From a checkpoint of a small transformer trained on Wikipedia: RMSNorm before each block.
Each number is 50 + 15 x the weight over its row's rms, rounded and kept within 0 to 99. Layers, rows and columns count from 0. The size before them is the row's rms in percent of the matrix's.

# k: layer 2 attention key, 256x256, rms 0.0693, rows 25-77, columns 0-63
# q: layer 2 attention query, 256x256, rms 0.0687, rows 26-77, columns 0-63
k25 071:44 33 64 57 58 69 61 44 23 59 47 45 71 56 33 63 82 38 39 40 51 23 52 76 51 27 43 40 63 60 34 65 30 37 71 57 45 40 56 42 63 74 48 58 56 27 56 56 40 48 75 53 60 53 58 36 56 62 52 51 76 48 40 56
q26 087:44 41 26 59 26 42 44 65 57 72 64 38 39 39 65 14 45 70 56 40 54 38 44 31 59 39 29 59 65 43 25 62 56 51 68 32 62 45 60 62 81 54 69 38 44 62 47 51 32 57 36 54 62 70 63 50 78 45 49 66 66 66 66 29
k26 083:68 78 59 34 40 42 41 43 72 43 44 72 69 53 32 67 68 40 44 40 36 49 54 46 52 41 74 48 35 52 64 29 50 23 50 56 14 55 37 54 45 35 74 46 39 64 73 53 69 67 65 60 51 53 36 53 35 50 50 19 05 57 53 57
q27 081:45 38 52 53 46 59 58 33 77 35 28 31 35 58 54 87 49 53 50 69 49 41 53 55 54 56 63 47 40 48 41 56 29 51 76 49 68 54 60 50 66 44 60 55 70 35 24 34 61 73 45 52 69 41 45 63 48 71 53 77 61 45 40 57
k27 080:46 29 36 65 00 44 36 52 62 67 67 46 32 60 63 29 56 50 71 39 46 37 33 44 33 46 49 59 57 15 33 48 53 64 72 36 22 61 32 41 79 36 63 43 40 53 41 34 49 54 55 54 75 58 55 60 56 35 51 40 36 62 57 48
q28 083:55 57 63 37 49 29 55 26 43 58 70 48 58 47 68 45 57 32 72 20 52 63 50 50 40 63 67 63 60 68 42 43 50 56 26 55 64 64 28 73 60 47 61 54 46 21 49 52 83 44 38 35 28 61 56 44 27 47 71 29 37 57 39 66
k28 091:37 65 60 38 63 33 49 66 73 26 40 38 40 38 52 41 52 43 41 52 42 62 69 60 45 51 55 31 51 40 59 39 64 41 38 51 54 54 68 14 70 32 56 59 72 35 45 38 51 79 67 68 69 38 52 36 32 38 53 23 75 47 27 61
q29 088:45 46 62 40 33 57 72 39 52 61 46 37 76 72 43 69 64 40 57 44 94 52 47 69 60 62 57 44 30 75 42 52 47 39 62 39 51 51 40 56 42 50 46 30 46 74 50 58 44 44 41 23 47 66 67 63 35 50 34 58 64 49 48 76
k29 086:52 38 52 20 39 30 65 62 26 63 42 54 33 24 64 35 53 36 70 48 50 63 49 35 31 84 44 44 49 88 46 68 38 44 36 51 50 62 37 52 46 70 46 48 57 40 46 44 83 94 42 86 36 43 53 56 44 47 61 23 59 44 46 51
q30 084:53 51 53 66 50 48 44 49 64 66 66 49 75 53 50 33 61 54 49 41 61 52 56 37 56 30 25 68 65 55 52 63 66 37 40 40 59 46 52 49 31 94 76 34 28 46 37 51 52 61 64 63 54 56 79 58 59 64 37 45 43 64 64 33
k30 078:68 87 57 52 47 34 03 55 19 40 43 47 61 72 48 54 21 71 53 66 24 40 33 39 59 61 64 31 36 46 30 36 49 58 69 68 58 87 52 57 67 45 31 66 47 57 71 52 51 28 46 75 42 51 17 79 40 63 36 43 50 39 53 65
q31 080:39 28 36 25 58 45 44 45 84 41 83 31 43 35 48 61 51 37 27 29 51 52 42 40 43 19 38 88 40 68 44 37 73 28 36 37 69 26 61 35 79 08 60 67 68 37 47 60 56 61 53 66 42 65 51 57 35 44 61 41 56 48 43 51
k31 095:40 85 46 55 21 40 44 56 46 32 25 67 68 59 52 34 54 71 36 21 61 58 41 36 58 68 56 32 43 54 50 65 57 74 47 52 53 51 40 57 33 78 68 41 45 65 64 61 60 65 50 49 54 56 72 52 49 42 63 67 46 55 44 50
q32 084:39 62 66 40 00 67 39 61 34 41 63 47 45 47 77 45 49 64 43 78 40 70 87 46 45 57 49 38 27 47 36 54 43 42 26 46 55 55 30 54 63 42 70 53 57 64 64 64 69 38 55 44 24 49 42 56 31 51 63 43 44 50 46 72
k32 074:55 31 68 55 41 38 63 18 87 41 31 34 58 56 25 54 64 48 58 29 80 56 27 57 38 38 54 48 73 47 47 55 91 83 31 71 51 33 62 60 59 53 65 76 51 39 47 52 48 50 40 27 66 36 51 33 64 52 66 53 24 28 32 64
q33 075:82 35 67 48 42 51 54 55 29 42 23 70 36 37 48 35 73 78 66 72 60 61 28 55 48 66 47 23 51 53 54 44 39 60 44 38 16 69 47 59 42 63 78 61 43 55 55 48 67 39 74 40 51 42 23 55 60 77 49 31 52 59 77 31
k33 078:42 23 64 43 43 40 53 69 65 67 89 29 65 64 41 58 40 43 55 54 55 66 64 50 36 25 37 39 54 39 42 45 41 53 64 45 49 50 44 67 60 78 24 55 69 34 48 38 48 36 35 41 45 75 49 70 52 53 29 41 39 58 75 58
q34 088:59 58 32 53 49 54 50 60 48 22 51 29 45 40 38 49 54 20 65 21 57 59 31 32 78 79 67 27 86 55 47 32 47 44 18 48 56 62 48 35 18 31 53 55 69 72 57 65 67 50 65 51 59 71 42 69 28 66 42 54 38 49 45 57
k34 084:54 47 53 55 57 70 84 50 74 47 61 80 59 65 62 63 39 84 69 47 52 78 33 86 32 55 74 50 31 51 77 53 36 37 51 32 56 46 36 71 32 22 46 55 44 57 43 45 82 52 79 55 54 51 27 53 39 64 67 56 33 54 43 41
q35 080:55 35 44 64 22 58 98 51 52 71 48 40 40 35 31 29 41 48 52 52 57 49 34 62 81 53 30 55 58 47 46 73 70 44 49 44 52 46 83 49 49 65 50 32 26 73 65 62 27 48 50 19 50 44 56 37 60 41 52 77 64 65 30 43
k35 086:67 47 54 59 45 56 39 49 75 58 46 22 71 77 31 81 57 39 77 71 37 53 17 53 60 43 40 32 81 54 32 41 31 32 56 61 41 71 30 63 73 51 57 36 65 35 38 49 56 60 81 64 58 47 30 73 43 45 31 33 45 62 52 61
q36 083:60 63 59 52 61 31 70 41 53 86 61 55 46 52 82 47 34 30 50 73 49 64 61 39 62 65 67 62 65 31 53 64 42 41 50 45 75 79 66 83 47 45 67 51 49 56 46 33 53 48 33 43 73 32 42 41 80 50 73 78 60 59 31 81
k36 078:39 43 56 63 18 43 55 62 66 47 51 50 68 29 42 53 44 39 47 28 43 35 52 66 50 55 48 45 23 38 34 69 49 78 38 32 20 34 37 06 78 49 20 41 55 53 29 56 60 56 67 64 43 56 47 52 51 23 46 23 50 54 64 50
q37 084:47 82 43 65 50 70 46 27 63 42 53 37 55 70 70 44 42 30 32 33 62 59 43 49 71 39 50 51 63 34 44 14 50 44 76 71 48 63 42 41 52 36 60 58 61 35 19 38 78 52 56 61 45 29 42 52 59 76 57 55 35 47 37 69
k37 089:55 75 47 55 35 33 63 54 54 53 23 61 48 67 64 44 30 66 49 69 14 59 35 74 34 52 67 58 32 51 44 71 42 65 49 61 69 44 63 67 36 13 76 82 40 76 58 67 46 33 59 51 63 50 48 70 30 48 74 70 51 65 47 42
q38 077:40 59 53 17 50 61 11 50 33 55 28 40 48 43 46 51 49 41 42 48 60 48 59 39 38 26 32 68 62 56 78 18 68 63 66 59 65 80 63 47 50 41 45 78 57 24 45 38 55 56 51 58 44 44 60 44 37 50 28 33 28 18 36 79
k38 080:38 47 46 42 54 38 39 28 34 24 28 82 63 43 39 85 37 46 17 34 44 45 63 66 41 67 71 67 49 59 63 48 52 55 41 32 68 14 21 55 38 58 74 42 50 45 46 55 55 42 57 37 20 60 54 24 40 48 62 50 73 60 72 50
q39 089:70 39 64 46 54 62 24 65 34 47 34 50 36 43 66 56 34 27 54 57 57 44 59 34 56 56 31 39 63 32 37 32 49 37 46 76 45 74 52 26 50 46 21 64 59 60 66 49 30 38 48 76 57 61 56 58 43 37 46 54 22 38 32 99
k39 079:50 76 55 32 51 68 43 43 45 52 34 39 65 25 51 52 52 44 34 56 45 51 71 58 38 43 23 45 56 68 49 50 31 40 22 37 29 44 58 52 40 38 20 35 71 39 43 42 31 43 49 46 45 58 43 22 55 43 30 52 46 26 21 30
q40 079:34 49 57 78 48 37 68 83 26 67 65 32 53 46 28 45 47 65 32 21 57 40 53 63 54 92 73 44 43 69 55 36 33 47 65 35 60 42 50 53 47 56 71 70 64 38 46 42 24 48 34 64 69 49 56 74 54 38 51 74 83 36 36 25
k40 074:47 50 37 55 61 32 63 35 36 31 68 66 60 45 56 40 43 47 44 58 46 41 58 34 28 39 48 42 57 05 40 35 38 64 45 51 38 62 48 79 48 46 33 39 54 63 42 44 41 56 38 53 23 77 37 44 77 38 43 40 35 48 72 36
q41 078:60 57 44 48 38 78 27 61 49 83 61 33 47 52 09 39 49 60 22 35 45 50 70 68 69 41 38 55 33 67 67 55 58 45 39 32 97 46 46 37 33 49 56 34 45 33 53 67 60 40 29 52 17 70 69 54 43 45 46 23 52 63 44 61
k41 079:41 73 35 40 49 40 40 38 17 52 65 49 39 55 53 64 60 57 48 40 73 41 29 59 56 86 82 51 27 28 40 45 61 49 40 27 30 29 34 77 26 60 80 43 36 57 44 52 51 64 37 64 68 25 43 70 52 25 68 97 36 41 48 79
q42 078:51 45 37 42 77 48 65 35 55 34 44 25 71 46 43 49 45 72 68 51 51 50 26 52 51 43 64 49 53 42 45 78 52 45 19 53 41 22 68 47 67 52 46 36 40 56 38 44 40 52 58 27 62 44 61 77 61 51 54 47 54 60 47 34
k42 077:61 58 61 58 71 43 47 82 77 60 55 14 31 80 28 42 22 33 61 22 40 66 46 50 38 38 62 42 47 57 63 41 67 55 41 39 49 50 60 35 40 47 27 60 41 42 56 49 58 59 57 64 85 57 56 53 34 61 64 61 56 80 44 47
q43 082:29 30 27 83 69 31 63 47 19 30 68 48 81 17 64 29 59 56 27 41 28 28 74 50 29 38 18 78 55 68 49 63 54 53 66 40 61 41 63 65 67 49 42 41 59 46 67 47 32 34 55 44 38 62 56 36 64 39 33 45 79 47 25 41
k43 085:43 63 60 57 44 44 56 54 37 51 78 75 55 37 37 67 23 45 12 63 58 51 47 57 50 45 77 36 47 49 56 31 54 83 28 64 37 49 38 33 44 19 47 32 48 33 39 52 45 45 36 42 15 63 32 57 40 42 49 38 32 44 60 49
q44 086:41 56 55 65 24 50 35 39 33 63 52 53 37 39 48 56 22 58 26 49 44 37 54 63 75 55 53 70 31 43 51 42 44 40 35 36 36 28 59 51 44 44 45 50 35 52 49 63 38 43 33 60 47 48 49 45 53 34 47 56 51 35 25 75
k44 082:51 58 39 43 53 59 62 38 40 33 20 48 60 27 56 67 60 33 61 36 46 38 40 40 48 40 54 43 58 73 33 53 45 64 42 74 46 64 32 61 41 37 26 43 62 15 56 55 60 41 67 40 37 64 59 65 61 45 47 45 53 56 46 70
q45 083:59 37 36 55 56 40 52 78 44 75 51 52 58 50 30 52 41 48 27 76 21 58 72 45 60 54 38 62 21 72 69 62 39 44 35 46 79 46 48 70 65 68 42 54 46 62 65 64 28 53 56 61 61 50 75 46 54 31 41 55 58 67 38 28
k45 087:81 41 52 58 58 60 36 36 61 44 50 37 51 30 50 55 36 41 32 40 25 44 41 81 57 19 58 61 73 43 41 35 47 46 53 52 27 26 54 45 39 51 43 32 29 65 59 61 35 51 19 62 70 30 37 31 42 45 32 61 39 33 53 52
q46 074:49 61 63 48 39 56 56 73 49 34 47 51 33 51 44 62 32 44 29 34 79 59 54 30 56 42 57 31 55 46 49 37 48 55 36 36 25 38 53 53 49 34 64 86 69 78 66 66 29 41 62 39 42 37 43 50 32 59 63 76 54 61 27 40
k46 076:69 13 56 43 54 39 62 48 70 63 34 59 75 48 54 26 49 71 31 40 47 61 64 47 51 52 38 63 49 38 26 59 30 41 84 46 62 84 42 63 43 51 20 34 63 32 69 27 55 60 65 58 16 74 20 71 48 35 58 56 42 56 62 37
q47 075:53 41 55 51 37 43 79 52 81 66 61 73 50 42 47 23 53 15 58 62 59 61 40 58 46 72 59 44 60 61 56 62 37 51 44 26 56 55 80 44 36 66 71 47 49 58 35 48 26 54 49 27 65 41 53 25 76 64 33 67 68 36 61 45
k47 074:53 60 69 64 46 58 24 47 40 84 55 54 23 44 34 37 63 40 45 73 57 40 51 43 61 58 52 28 66 45 44 58 55 32 35 85 40 56 42 64 56 53 58 56 60 73 58 46 60 49 56 88 52 30 42 64 74 60 58 80 43 60 35 67
q48 085:41 43 44 52 51 51 51 44 58 57 43 64 45 37 53 31 46 60 22 65 55 32 54 55 61 55 79 38 32 44 52 54 50 43 29 58 43 60 59 61 72 46 49 55 39 41 66 54 26 60 54 49 68 42 58 76 93 40 50 84 65 71 20 37
k48 082:64 48 71 65 75 58 76 49 67 60 60 51 44 37 55 57 35 44 67 52 36 44 44 68 83 68 24 43 88 54 67 41 35 47 78 47 44 57 97 45 35 43 48 23 54 49 38 49 58 46 42 53 59 53 50 65 59 48 38 18 29 59 53 31
q49 082:56 56 58 97 33 47 56 43 62 63 45 41 58 24 46 63 53 64 27 88 30 36 27 69 58 78 59 60 24 45 45 73 67 46 64 59 51 39 43 73 58 64 54 48 55 20 39 32 33 45 53 61 71 42 65 23 51 49 56 54 87 72 56 41
k49 086:38 41 48 51 32 50 36 29 34 57 65 46 40 39 58 55 29 45 47 50 50 39 35 43 76 29 58 33 42 45 28 30 38 35 36 48 53 30 73 51 97 44 44 30 60 26 34 50 52 46 44 49 54 44 37 50 61 33 46 40 40 60 62 36
q50 093:31 11 28 86 29 52 79 57 67 60 47 59 53 50 33 32 62 55 52 43 68 47 39 48 65 55 38 55 67 17 52 89 75 64 34 15 51 21 39 65 46 52 62 17 42 72 22 54 51 41 45 34 43 44 32 43 42 40 62 63 52 72 51 28
k50 081:60 72 54 48 54 39 60 66 46 28 72 28 52 63 25 58 52 27 54 26 32 76 45 72 46 36 68 09 19 67 35 50 41 63 41 46 63 60 55 61 80 58 57 55 50 49 64 61 37 60 51 34 47 77 30 66 37 65 70 30 25 68 54 64
q51 092:33 50 38 46 58 37 41 40 24 37 56 36 58 38 33 50 41 53 54 35 56 37 68 52 83 33 56 61 50 68 72 65 45 29 62 52 65 48 65 58 34 43 22 56 56 72 46 71 38 18 57 24 26 75 36 37 39 29 39 17 52 55 17 58
k51 094:58 22 40 52 55 56 40 38 62 70 39 49 66 46 46 49 34 31 57 63 50 40 53 32 29 41 53 56 46 56 53 78 71 64 08 11 34 54 19 37 41 50 45 34 65 59 47 49 52 65 44 59 39 35 33 30 51 39 69 72 53 29 49 64
q52 079:48 63 53 62 31 64 55 24 43 32 37 80 51 67 29 44 39 48 59 58 58 55 61 35 33 78 35 29 28 31 24 51 34 58 58 44 46 59 40 46 51 48 76 59 55 63 37 42 62 55 56 66 33 32 61 49 42 47 58 78 61 51 19 53
k52 086:43 39 56 73 50 70 69 45 43 62 83 32 54 33 62 44 52 53 61 72 47 32 31 57 75 47 37 47 55 39 32 51 44 53 57 49 56 49 62 20 61 43 43 47 59 58 27 47 50 54 40 63 31 69 48 61 60 40 35 40 54 55 56 26
q53 082:50 66 55 55 35 41 55 99 28 46 31 41 59 48 33 64 34 63 56 52 66 43 74 27 52 58 43 54 76 47 67 59 50 33 46 61 62 58 38 63 25 47 34 64 67 48 53 63 48 46 37 31 63 49 59 40 35 62 45 38 57 46 40 75
k53 079:70 32 35 55 61 65 67 32 66 56 51 62 60 47 25 44 40 52 51 54 33 58 67 37 37 32 34 40 32 59 40 80 50 51 43 47 34 49 08 47 43 66 66 49 39 45 45 44 26 46 56 79 37 34 50 24 51 51 77 56 38 50 68 63
q54 079:34 50 50 38 31 45 77 23 47 31 60 48 39 69 38 49 41 38 38 42 59 70 47 60 78 50 47 46 37 49 55 68 62 58 36 56 24 52 42 52 55 44 67 60 51 45 70 52 59 49 26 48 65 35 41 38 24 79 60 61 33 47 40 62
k54 085:52 34 41 40 45 46 51 80 53 43 08 50 54 46 52 46 52 42 72 11 60 57 52 76 43 64 80 27 36 73 71 69 44 46 49 38 57 31 46 60 39 60 59 66 14 31 73 57 33 62 52 55 67 40 59 48 49 50 44 50 63 57 44 34
q55 087:39 62 43 49 70 47 54 32 61 72 60 55 46 31 64 41 48 28 51 63 21 47 63 36 64 36 38 76 75 19 61 38 43 63 22 60 48 62 33 50 51 55 36 30 62 49 40 47 46 27 29 50 71 58 40 55 86 38 45 50 56 61 69 52
k55 083:35 64 49 45 40 42 55 27 53 62 37 53 21 65 43 33 26 41 35 64 39 61 57 51 74 42 81 54 37 29 54 53 47 54 66 57 22 50 62 54 63 08 47 25 52 47 54 43 45 36 36 48 73 60 36 38 52 87 56 69 29 32 37 46
q56 085:44 45 28 41 70 31 54 60 52 50 64 44 49 44 53 45 29 40 45 48 54 73 51 22 61 23 70 31 59 07 44 56 49 41 42 32 80 37 49 63 59 48 64 72 28 62 47 57 75 58 31 40 43 55 17 51 28 43 55 42 45 52 54 35
k56 089:21 43 34 65 28 16 30 64 65 43 64 34 66 56 48 16 48 54 65 52 48 30 56 54 25 36 62 35 44 14 30 47 32 62 62 33 60 50 34 51 73 38 29 49 62 69 52 48 58 50 65 72 78 71 62 44 73 35 62 67 46 37 63 53
q57 076:58 57 47 43 82 66 44 40 53 49 46 41 44 50 50 78 66 48 57 52 32 43 45 28 54 26 63 47 41 62 42 71 45 44 53 50 17 26 64 26 57 55 59 38 30 44 45 53 64 41 79 59 46 35 56 63 56 68 38 23 65 69 47 53
k57 073:57 51 25 59 68 31 55 66 56 33 38 58 56 56 71 26 42 73 65 63 60 57 25 36 57 52 69 37 33 31 51 54 55 56 44 57 65 45 57 46 70 41 66 64 57 32 55 61 70 69 47 56 49 54 54 56 38 56 44 48 77 54 54 45
q58 084:48 24 35 60 29 64 53 58 57 57 72 41 48 62 47 48 49 30 40 77 54 53 46 72 59 52 56 74 48 33 41 92 52 69 46 17 81 59 50 68 47 61 54 65 29 35 34 36 60 40 27 32 64 49 43 26 16 47 54 40 57 63 64 29
k58 085:44 60 36 41 22 48 30 41 41 31 34 46 54 47 38 68 58 39 79 59 44 56 47 51 34 73 81 37 43 92 73 62 50 32 39 40 58 35 53 70 47 44 58 46 35 56 68 47 45 51 49 60 69 42 57 44 34 11 72 43 48 29 34 79
q59 076:51 42 38 36 85 64 48 50 59 55 74 38 46 54 27 31 51 32 50 36 58 36 40 30 48 08 50 58 24 16 47 46 28 57 72 66 60 50 47 49 32 11 64 41 37 49 41 68 73 51 45 50 46 46 12 57 46 66 45 31 43 58 40 33
k59 086:42 45 21 66 35 36 54 74 57 31 37 28 31 68 45 48 42 38 67 34 49 74 38 62 47 64 77 58 36 22 37 80 59 75 69 31 50 54 47 49 59 36 50 70 37 53 52 57 41 65 64 42 77 58 70 57 45 44 53 33 68 75 59 53
q60 079:49 35 42 36 44 75 57 43 46 51 41 42 43 57 54 63 61 63 69 57 37 34 47 74 62 73 69 39 47 67 47 54 56 33 58 85 21 21 39 78 39 45 65 34 68 60 38 65 66 40 65 68 58 38 43 65 69 56 71 47 29 48 51 19
k60 073:65 55 47 71 51 50 52 77 44 38 63 59 36 47 20 49 37 53 75 34 69 49 49 57 67 67 47 30 48 51 42 34 46 34 28 67 62 50 43 51 59 65 59 59 59 40 67 62 46 34 59 49 41 59 53 58 42 66 54 42 58 67 46 19
q61 072:33 55 19 68 27 48 76 56 60 43 54 47 46 49 83 80 47 52 44 52 35 43 29 45 50 42 43 65 22 55 24 66 44 54 69 31 33 51 60 49 41 44 38 45 63 49 52 40 65 56 68 61 57 48 85 32 32 75 46 53 50 57 71 53
k61 075:38 03 47 43 62 90 79 55 20 73 45 63 64 10 57 45 42 44 58 60 39 58 67 32 54 48 58 51 76 68 63 58 35 49 51 30 44 53 51 66 56 60 49 51 59 24 60 46 43 36 49 56 21 53 51 26 78 36 68 35 65 21 51 47
q62 079:58 41 39 41 19 65 90 52 59 53 33 70 39 41 53 16 37 66 58 49 62 69 55 92 53 39 42 43 53 44 75 51 58 66 47 44 29 52 48 49 63 88 61 33 59 54 25 41 41 41 68 44 61 62 45 40 51 56 32 49 68 46 59 30
k62 088:48 56 20 68 28 52 48 39 36 24 25 90 38 50 22 53 13 47 59 42 62 77 56 71 61 42 76 50 56 82 63 26 49 45 52 53 54 38 56 79 20 48 47 66 55 73 46 55 52 51 26 32 56 60 45 59 14 62 45 40 35 30 34 54
q63 079:50 52 56 40 77 29 32 55 41 44 56 43 62 47 41 70 79 32 35 59 31 32 57 25 49 39 22 68 55 44 45 39 49 66 77 57 52 35 54 37 42 44 72 51 38 14 55 54 65 58 57 65 29 81 58 36 54 40 38 37 68 37 34 47
k63 085:50 49 25 35 46 38 39 78 53 39 41 75 35 40 76 66 40 56 34 64 33 50 79 57 50 59 56 63 46 49 37 61 62 60 46 44 41 41 55 24 75 60 55 52 63 62 47 39 71 62 87 40 34 79 52 21 49 54 43 58 76 37 55 23
q64 083:42 19 41 50 71 60 49 64 43 35 58 58 30 53 42 73 33 71 42 50 46 41 68 47 61 44 45 48 42 70 42 46 69 43 42 60 54 56 45 36 66 46 28 74 46 57 64 70 51 25 72 50 62 57 33 84 72 28 78 51 31 49 29 68
k64 085:64 42 70 55 56 58 58 84 86 78 43 36 37 43 44 43 27 63 43 43 48 25 64 30 72 35 19 45 78 58 57 58 26 53 54 57 59 38 39 24 47 55 33 37 38 37 25 51 34 49 66 36 31 47 62 40 53 46 40 54 54 56 78 50
q65 083:55 60 36 50 30 36 57 57 48 55 44 54 64 41 78 46 38 45 43 61 33 73 52 53 41 49 56 37 24 46 21 54 59 41 51 55 51 84 74 63 74 46 70 46 80 78 68 24 40 40 63 71 72 36 56 39 79 47 71 42 31 48 68 54
k65 083:48 36 47 41 39 44 50 52 26 34 57 73 43 52 38 39 45 54 39 74 44 85 59 38 79 59 52 35 67 35 33 36 48 68 47 53 76 59 51 65 80 66 36 71 78 45 83 47 58 49 32 59 50 44 50 67 63 58 66 37 52 33 50 42
q66 077:59 31 31 43 56 41 32 78 56 50 60 43 60 35 45 58 65 40 65 51 86 50 28 36 33 34 63 58 27 11 63 46 39 58 78 57 29 78 74 44 68 22 27 33 64 47 42 38 51 57 52 62 50 33 00 68 27 49 55 31 50 25 58 54
k66 083:72 58 85 83 40 46 61 60 64 40 35 46 73 75 51 22 93 52 88 34 40 67 47 68 55 44 41 61 43 10 52 39 24 59 45 42 62 68 54 52 49 39 46 72 57 60 42 31 46 51 58 46 51 52 40 74 41 74 39 44 72 57 56 57
q67 078:23 45 51 16 55 43 42 40 54 40 58 51 50 42 53 46 24 72 31 58 70 52 76 46 35 51 56 52 38 41 42 56 81 40 65 43 39 32 44 42 63 47 55 50 51 76 54 45 67 73 57 56 59 40 42 59 55 55 46 72 13 43 35 43
k67 082:40 52 43 56 45 48 54 69 52 51 47 40 39 61 50 58 58 49 55 30 64 40 44 57 57 22 48 62 43 36 45 58 46 62 64 46 74 51 51 67 67 24 54 36 24 53 41 59 52 38 57 46 61 41 46 85 09 64 68 35 24 66 40 44
q68 091:66 65 39 66 74 49 47 43 19 51 28 36 26 48 58 54 46 68 41 46 43 76 37 71 46 77 47 42 35 54 42 59 54 58 38 47 59 61 19 27 35 55 65 56 33 63 69 61 40 52 39 42 56 66 35 54 08 77 50 46 47 28 33 67
k68 094:64 52 47 24 72 50 43 57 55 67 72 32 44 54 37 56 58 58 44 29 66 52 57 70 48 41 41 47 24 76 50 48 56 51 60 24 35 40 24 50 46 45 39 19 33 49 37 51 40 59 43 51 57 55 62 71 52 67 33 58 58 52 66 53
q69 082:34 61 48 63 63 39 60 54 49 56 51 45 58 53 17 34 23 43 62 69 58 54 41 55 49 45 39 34 44 21 48 67 64 59 40 60 65 44 37 46 33 64 39 46 51 34 51 52 55 71 45 31 32 50 29 41 44 59 51 74 28 47 36 46
k69 093:45 42 37 59 56 67 46 43 35 50 37 47 54 46 10 29 29 46 70 24 74 71 47 79 65 67 61 38 28 62 92 35 39 74 35 48 50 34 16 38 45 46 46 45 16 26 58 62 52 72 31 48 83 46 29 41 38 65 42 59 55 40 61 56
q70 085:69 48 54 23 48 49 25 41 48 30 62 75 60 66 41 48 31 61 48 55 63 52 73 37 17 37 60 47 46 46 47 41 53 51 45 57 73 45 35 48 40 91 47 58 62 46 73 55 55 60 48 55 26 59 56 62 34 53 26 61 57 44 27 50
k70 089:58 71 39 37 39 27 38 55 72 50 74 57 58 81 48 46 44 46 64 39 58 36 70 70 34 55 31 53 43 36 39 34 65 55 59 60 42 41 48 27 34 67 71 53 44 61 70 50 42 69 58 61 51 55 71 35 48 42 43 47 45 39 37 67
q71 088:54 34 42 46 38 65 50 42 46 41 35 65 51 50 67 61 50 60 48 93 60 42 45 32 29 37 76 41 60 38 55 61 51 44 53 62 50 59 51 53 74 50 57 80 39 49 39 46 61 59 34 70 55 33 44 83 34 60 49 62 43 39 45 36
k71 087:62 63 34 32 31 44 30 57 47 41 59 62 46 85 33 64 40 57 55 56 61 44 40 36 42 40 68 76 42 41 46 39 39 40 49 52 55 33 39 42 54 63 65 56 43 58 70 42 29 56 25 64 41 43 70 65 40 74 59 47 43 63 36 24
q72 083:62 38 64 56 28 61 23 51 67 55 70 50 43 77 40 33 53 56 43 48 47 29 57 62 42 39 29 32 74 68 22 42 56 75 47 47 82 65 40 41 56 66 55 32 62 39 31 55 65 45 55 58 29 54 37 50 55 35 37 35 54 29 54 46
k72 073:42 62 61 42 49 55 43 68 40 41 51 32 30 64 69 63 56 52 43 76 57 24 38 44 39 48 32 25 40 48 19 29 73 45 42 36 73 45 68 34 61 47 53 53 47 57 49 55 24 27 34 38 41 48 36 57 59 24 29 65 52 34 60 47
q73 075:57 43 64 24 39 32 57 45 62 33 45 61 41 42 37 82 37 39 69 52 48 59 49 23 51 43 68 41 49 12 47 60 73 48 30 40 39 75 51 48 53 28 75 65 60 43 51 60 54 64 69 68 44 51 30 46 39 45 68 53 17 70 61 62
k73 085:62 29 80 51 54 49 53 41 72 37 33 31 56 74 52 53 52 36 50 26 46 43 49 70 55 48 43 36 56 52 47 59 41 53 43 46 41 68 58 38 73 49 36 61 53 84 51 50 64 37 31 53 51 46 91 10 57 57 52 40 59 49 91 50
q74 097:42 35 32 49 43 77 63 56 56 35 35 45 31 38 35 52 45 40 62 57 57 51 45 66 74 67 89 54 47 21 45 68 19 56 37 41 29 48 19 40 46 76 72 33 35 40 40 67 43 61 57 33 52 45 48 64 16 57 73 30 85 79 52 73
k74 087:43 53 35 51 24 60 47 54 66 73 31 53 29 56 51 55 57 47 79 54 58 50 36 82 54 59 84 53 42 56 41 76 30 58 47 33 29 34 50 61 35 46 52 42 73 66 52 61 53 59 57 58 61 61 79 39 46 53 37 50 82 66 60 84
q75 086:39 34 74 61 70 58 81 35 54 38 11 53 72 62 40 62 62 63 64 74 46 51 27 28 76 38 36 48 26 40 54 23 79 49 44 63 61 28 35 40 43 74 70 68 33 32 47 61 48 62 44 54 48 34 50 56 59 69 73 29 38 70 46 66
k75 091:54 50 53 54 53 77 29 38 25 18 34 27 41 52 11 29 49 65 39 36 48 32 36 37 50 50 61 70 46 60 44 36 38 65 43 56 59 26 30 52 42 68 74 54 39 44 60 67 64 62 50 56 59 44 57 47 36 49 49 60 46 56 58 73
q76 093:44 59 42 37 68 52 60 37 23 64 57 40 59 42 47 49 54 61 29 46 44 19 44 65 59 60 43 51 50 72 45 50 31 72 49 46 45 58 65 77 54 58 49 48 25 55 52 60 41 53 49 59 61 76 64 60 59 53 85 55 74 62 36 38
k76 102:57 52 30 66 68 49 51 16 54 37 45 50 62 50 35 60 43 49 24 46 49 42 35 64 49 52 55 49 29 59 63 53 66 53 73 48 61 32 62 67 55 39 48 57 49 57 70 74 46 64 49 48 70 43 58 74 69 37 62 76 60 48 29 37
q77 087:69 69 48 27 34 51 32 24 34 64 43 48 35 52 71 28 52 52 49 60 67 57 59 40 32 37 32 54 34 49 47 56 15 53 37 72 34 71 28 36 49 56 62 53 63 53 39 30 64 44 20 53 32 62 35 34 38 72 47 15 66 43 30 58
k77 083:51 38 39 37 48 58 23 40 44 61 32 48 40 47 54 36 52 44 53 50 62 53 61 66 54 41 51 79 46 55 46 79 55 78 50 69 20 35 55 49 32 63 66 45 32 49 28 34 50 70 30 70 25 49 39 48 65 54 81 65 62 63 32 40